Each number is 128 + 24 x the weight over its row's rms, rounded and kept within 0 to 255. Layers, rows and columns count from 0. The size above them is the row's rms in percent of the matrix's.

# layer 4 attention output, 512x512, rms 0.0812, rows 277-301, columns 0-127
size [ 98 101  98 110  90  97  96  99 102  97 103  99 101  99 106 101 104 102  98  92  93  93 102 100 106]
[[165 108 162 124 100 114 110 125 137 190 154 141 130 150 160 108 122  89  86 158 149  89  67 135 114  70 140 104 131 128 207 102  74 171 195 172 138 159 107 140 147 105 114 129 157 149 184 171 129 116 119  97 127 168 171  70 162 127  77 128 118 144 187 105 160 137 151 147 119 166  91 133 123 154 114 147 157 120 132 168 127 145 120 113 172 147 130 144 142 133 130 154 123 124 119 109 135 121 170 117 142 120 122 142 123 160 137 120 137 116  88 127 121 159 148 185 164 133 128 103 153  79 165 142 147 109 118 111]
 [ 50 175 175  93 105 174 108 150 126 136 183 137 162 137  93  75 112 210 138  91 120 138 123 130  48 143 102 149 123 122 123 128 131 151 164 120 114 105 121 129 181 127 137 120 135 124 100 125 173 169 154 132 179  87 176 150 198 175 128 134 105 148 177  94 128 158 141 138 109 144  68 109 125 154 145 131 107 130 120 135  96 120  95 137 130 146 141  88 153 143 125 126 110 129 131 146 148 104 124 193 111 109 126 116  90 113 166 120 127 117 150 138 100 152  97 125 130 145 108 123 146 130 113 125 124 145 133 103]
 [113  87 152 134 108 129 127 125 142 124 105 136 200 127  92 105 103 149 107 133 135 118  83 135 143  96  99 114 180 145 130 149 147 144 115 142 122 136 141 237  96 102 102 110 109 151  77 130 107 162 146 153 107 212 116  85 109 128  99 147 166 118 157  99 146 134 118 127 106 132 105 164 112 155 137 119 116 113  88 150 128 156 108 145 141 130 137 125 106 131  94 102 119 131 144 104 150 125 138  95 151 166  97 184 112 154 117 150 153 102 167 146 117 102 146 146 140 152 144 136 124 110 124 133 132 145 104  75]
 [183 100  93 175  90  98  84 150  98 111  69 112 153 153 111 106  98 172 143 129 123  68 121 100 133  58 159 132 109 130 170 140 127 124 121 150 116 131 136 124  93  51 146 156 102 162 145 170  72  97 178 141 192 186 115 149 202 210 127 163 166 164 169 128 136 131 136 137 148 128  88 115 147 107  96 109 121 146 109 137 112 123 105 125 130 118 102 112 144 127 118 116 147 133 145 145 113 156 165 145 107 141 143 134 155  69 158 126 144 116 134 109 115 125 113 147 115 169 121  83 113 108 133 168 127 109 136 137]
 [188 109 135 112 153 120 122 136  63 118 151 172 179 114 155 155 144 108 152 151 117 127 135 125 151 126 115 156 154 110 108 141 115 107 143 111  89 108 147 164 143 102 108 114  97  96 139 107 115  94 193 168 190 125 125 122 119 172 126  92 102 105  96 178 164 114 122 117 107 125 142 127 111 100 108 166 185 127 142 120 137 125 172 160 120 131  82 145 142  95 134 144 161 138 143 156  95 175 139 136 107 120 118  84 158 131 161 128 178 149 142 126 120 159  82 166  84 125 135  93 143 114 155 123  73 102 126 119]
 [160 127 127 174 127 109  79 127 200 135 131 104 114 119  95 163 116 122  90 112 110  97 163 145 158 165 136 151 166  89 149 106  79 152 123  97 101 145  83 119 160  94 105 129 129 124 114 123 114 152 108 108 100  77  75 115 129  96 160 144 116 140 203 123 103 129 128 136 143 101 171 119 136 137 122 173 103 177 107 162 127 138 115 115 149 144 121 125 115 126 113 137 148 150 129 127 148 119 138  82 114  65 146 151 163 129 135  83 122 121  98 148 138 115 154 102 192 138 105 124  92 161 122 162 121 104 151  96]
 [157 172 165 111 122 147 109 129  79  92 148 138 144 104 144 120 126 168 182 174  95 106 131 130 130 152  90 151 154 141 177 154 147 141 142  77  95 139 129 174 109 115 100 100 127 104  96 158 161 119 111 161  75 109 118 204 103 164 114 186  47 128 131 108 146 107 125 134 156 113 128 122 137 156 133 143 155  71 153 161 135 128 154 153  76 133 155 125 146 142 125 148 155 143 141  46  86 106 110 168 123 128 157 114 163 195 141 136 108 100 147 129  99 122 148 131 145 144 125 137 163 101 132 144 111 163  73 109]
 [129 159 132 135 159 108 161 134 164  59  46 102 145 154 168 134 137 109 139 154 137 148 128 186 164 151  98 177 117 114 140  66 135 172 181 144 162 127 140 107  83 110  91 125 182 124 195 170 151 144 106 198  80 131 116  53 110 123 114  80 105 105 150 127 126 146 141 125 147 137 128 118 114 119 109 149 138  98 108 137 110 191 100 116 101 120 139 115 135 177 177 118 157 107 144 141 132 119 121 121 124 123 120 131 128 123 132 108 156 178  97 114  90 118 106 134 127 117 108 132 119 117 160  88 154 127 127 157]
 [104 122 165 142 149 145 132 163 183 164 119 174 107 132 141 139  92 165  71 151  96 113 148 116  96 114  85 104 127 111 187 152 181 166 174 144 105 130 129  94 139  81 138  80 153 175 108 184 121 137 118 113 131 139 100 181  91 149  70  62 141 122 137  79 127 126 131  82 138 136  90  84 152 139 132 112 160  94  90 170 141 173 105 124 153 102 134 141  92 128 130 102 149 166 149 173  95 138 144  95 146 130  68 111 113 132  99 127 106 131 138 118 127 103 119 149 100 154 131 105 114 132 169 121 108 135 115 120]
 [124  94 127  91 189  83 143 146 111  93 134 123  99  83 128  73 109 113  81  96 121 160 129  95  85 124 170 115 144  66  98 114 103  93  80 103  53 130 184 137 113 152 142 112 150 157 122 126 117 147 179 144 172 176 120 136 160 137 153 133 118 112 177 133 121 133 124 157 126 120 154 165 186 128 167 128  91 114 126 134 115  84 130 151 123 161 119 172 130 148 148 109 112 115 122 120 126 122 105 157 118 156 126 126 120  85 137 174 114 122 109 129 105 140 134 151 157 134 156 106 168 197 127 127 141 134 142 118]
 [171 150 133 133 123 118 149  95 143 144 100 209 136 126 147  83 151 151 123 111 146  54 173 145 119  84 177 115  87 123 113 101 132  73 135 101 105 123 136  83 127 136 160 191 134 136 136  56 123  66 174  99 133 143 134 115 112 116 179  99 120 139 140 141 116  96 108 163 140  98 130  99 140 107 110 155 144 117 172 138 164 118 114 159 144 143 111 122  92  73 122 144 118 121 123 182 118  87 149 128 134 122 138 120 146 123 107 130 110 117 154  79 100 138 128 111 135 153 116 119 158 137 112  77 122 123 138 111]
 [159 142  91 158  54 119 113 123  93 148 107 136 131 176 152 181  92 147 134 181 129 187 114 103 139 132  90  74 138 133  91 186 178 122 146 173 179 140 192 162 141  81 138 133 171 141  85 156  90 175  97 149 204 135 148 160  68  50 111 127 117 107 120 182 173 126 104 132  97 150 159 102 104 126 121 113 110 120 112 111 129 158  97 122 165 128 142 130 108 132 145 139 101 139 117 142 120 114 155 162 107  97 126 101 130 119 128 114 121 131  95 120 122 128 112 143 125 155 104  95 156 162 136 127 110 105  86 131]
 [ 87 127 100  61 165 173 120 104 177  55 143 141 109 125  69 159 145 134 123 151 105 160 149 143 117 121 152 146 143 115 123 136 160  62 181 232 126 128 109 133 133 145 184 103 115 154 108 142 137 153  64 151  82 117 142 105 106  73  72 102 105 136 174 207 115 135 134 139 152 143 124 146 120 140 139 104 105  99 123 149 114 115 102 119 136 123 139 109 123 109  86 139 127 128 157 121 106 150 115 156 128 150 150 119 134 115  90 134 104 136  89 135 101 114 104  96 154 129 121 166 132 151 170 117 124 135 130 174]
 [ 71 126 131 159 109 148 146 150 126 154 114 132 142 137 167 143 100  99 176  97 113 145 139  62 138  84 130 110 118 120 172 197 105 159 135  88 123 121 108 119 162 122 109 122  77 127 129 148 138 163 116 151  77 133 166 161 150  95 182 129 154 155 121 187 111 144 127  65 106 113  73 128 120 155 134 155 166 138 101 102 108 122 105 135  97 119 117 141 138 142 155 131 119 117 106 163 116 101 124 133 153 149 144 124 163 114 152  63 159 103 125 135 167  73 130 114  99 142 152 124 145 132 120 148 163  90 148 111]
 [152 115 163  69 134 122 132 191 185  82 111 114 138 133 147  97 130  97 176 153 121 150 134 112 103 100 150 116 139 171 106  44 158 164 114 184 160 179 165 192 190 138 128 108 153 119 116 182 143 118 142 178  86 107 141 114  94 101 164 109 159 115 162 170 121 140 127 130  98 134 116  93 123 129 125 117 167 121 116 170 143 164 119 160 126 112  77 145 143 179 138 159 141 127 156 146 123 104 120 143 138 155 122 119 118 135 158 111 130 111 117 107 106 150 124 122 126  80 136 123 159 151 110 119 132 165 152  95]
 [107 125 101 150 138 104 144  83 165 124 108 120 178 134  89 120 128 116 140 109 147  76 154  89 119 111 166 167 119 140  72 141 168  86 158  72 165  99 154 126  90 124 166 110 133 129  54 138 125 115 100 154 106 132 137 146  95 118 101 162 117 202 101 109 116 140 138  93 177 155 137 127 123 150  99 150 156 127 144 115 107 132 124 145 127 112 123 111 147 115 123 150 115 115 184 121 120 158 112 163  93 114 167 109 110 134 142 119 120 102 127 130  88 137 128 143 124 128 126 133 130 163 128 132 115 158 111 104]
 [159  87 119 125 118 148 101  57 110 110  96 112 183 156 163 116 141  99 157  84 123 122 176 149 140 150 171 129  63 120 126 128 133 120 128 160 113 142 117 120  86 105 113 123  70  92 181 156 169 162 116 198  99 113 119 204 132  75 161 143 123 123 159 117 151 144 188 172 140 142  95 107 119 133 168 115 102 137 137 113 157 114 166 105  99  96 161 201 122 168 134 151 135 128 108 142 130 111 135 137 147 160 167 138 107 149 147 148 113 129 122 135 116  96 148 126 152 182 157 117 172 100 130 159 135 145 113 112]
 [185 158 145 113 161 173 137 103 150  94 145  79 145  84 113 183 163 158  64  95 177 189 118 138 109 139 105 171 135  99 101 171 127 141 101 158 125  42 137 120 156 119 155 118 160  62 107 129  78 110 107 135 158 163 167 129  97 126 146 138 144 114  93  78 103 134  93 114  93 136 119 149  77 116 141 177 136 153 132 118 119 138 175 100 159 105 135 125 153 109 126 127 138 118  79 160 113  85 175 120 150 141 167 115 105 110 105 140 113 104 146 116 103 162 150 144 170 126 117 131 140 186 131 122 111 162 204 142]
 [ 90 140  69 107 177 119 132 124 110 143 159 149 127 126 145 121 144 175 143  98 138 180 151 183 138 163 128 109 108  81 114 150 139 138 131 162 105 146 124 113 117 169 139 175 158 109 116 123 128  96 155 131 167 128 140 143 134 101 115 147 154 102 130 139 137 137 118  78 160 116 108 154 142 141 128 134 116 121 117 137 114 140 125  97 106 117 132 135 123 114 132 109 137 142 116  94 127 116  92  87 151  94  79 169 116 168 153  91 127 115 184 123 130  75 190 139  86 117 105 175  99 167 136 128 121  94 135 139]
 [144  73 137 164 124 166 138 118 125 213 100  99 136 177  75 181 122 131 149  96 148 115 123 161  99 122 143 125  44 106 123  97 143 151 107 131 177  67 131  96 137 169 109 148 110 113 145  45 153 145  99 114 136  94  79 162 104 107  94 130 130 119 161 167 121 122 137 109 112  95  97 132 139 144 145 141 195 148 134 177 134 148 120 117 150 177 146 159 124 139 119 129 129 195 184 113 112 126 145 107 106 145 141 128 124 138 121 142  98 126 125 109 110 150 133 142 109 127  92 121 101 132 155  99 108 134 139 145]
 [ 89 145 151 178 121 141  84 137 151 144 104 100 144 118  80 120 135 122 117 113 170 123 118  89  67 171 150 115 131 161 141 100  88  64 125 179 166 160  88 121 115 133 104 117 106 175 152  75 167 165 130 163 105 150 162 102 144 159 210 161 107 139 148 167 182 150 112 159 159 148 156 137 147 113 120 155  94 120 135 160 137 134 118 138 157 110 164 130 127 151 117 171 128  82 152 152  94 137 112 126 138 139 104  96 135 111 114 145  81  88 161  89 156  90 146  97 134 137 145 125 159 129 180 119 121 137 147 124]
 [155 145 115 145  93  95 157 114 191 116 134 121 114 154 111 167 162  64 165 118 141 106  72 165 105 131 209 148  97 126 165 154 109 134 102 124 168 154 122 149 151 141  87 131 145 130 146 188 150 163  80 148  99  98 150 150 126 150 153 107 111 159 112 152 128 145 111 145 135 168  80 146 127 148 147 129 144 119  91 129 147 145 162 111 106 108 112 131 117  99 148 134 122 127 136  91 136 100 149 126 111 123 125 119 124 129 132 115 122 141 130 139 123 118 144 111  93 162 123 127  98 161 125 138 108 101 142 122]
 [ 90 144 110 166 123 110 162 141 155 113 145 188 123  90 145  80  79 131 125 179 110 165 135 156 176 131 171 129  83 177 169  46 157  67 147 107 138 108 104 116 177 167 134 143 171  97  89  92 126 103 125 157 130 154  83 121 129 107 167 145 120  88 139 205 108 111 128 119 177 136 121  90 142 156  94 141 124 131 167 147 129 110 171  88  98 105 169 120 108 113 117 181 132 113 132 128 157 158 101 103 116 106 126 133  80 136 119 114 169  84  97  82 103 105 142 142 147 121 151 128  96 112 120 147 115 126 145 152]
 [ 94 140 138 171 147 109 184 110 176 171  80 170 171  87  99 158 104  90 202  98 145 118 160 130  56 121 172 151 165 159  90 139 106 112 109 170  63 140 166  97  96 171 111 139 152 128 147 156 128 109 185  95 158 120 107 119 141 122 122  99  74 150 115 113 171 117 115 146 109  97 167 134 103 137  89 102 162 118 132 163 152 128 156 145 132  91  90 106 130  92 130 137 141 127  83 161 111 120 124 155 116 109 162 127 126 130 127 181 130 120 136 153 101 125 135 134  87 136  95 129 125 148 116  88 141 146 129  90]
 [111 145 137 161 143 164 164 115 135 104 113 155  89  88  89 147 102 193 122 165 139 137 137 226 123 184  73 108 155 129 123 127 127 119 115 186  97 144 126 102 155  91 128 145 125 116  99 162 104 151 119 176 147 167 125 208 126 183 116 154  88 132 104 128 141 110 141 181 118 142 124 156 105  87 168 139 122 148 119 118  79 122 109 131 146 151 112 152 112 141  83 125 153 137 158 128 101 157 112 113 129 141 122 139  95 108 126  97 142 131 116 153  86 107 151  78 147 102 115 128 135 137 141 111 112 156 107 140]]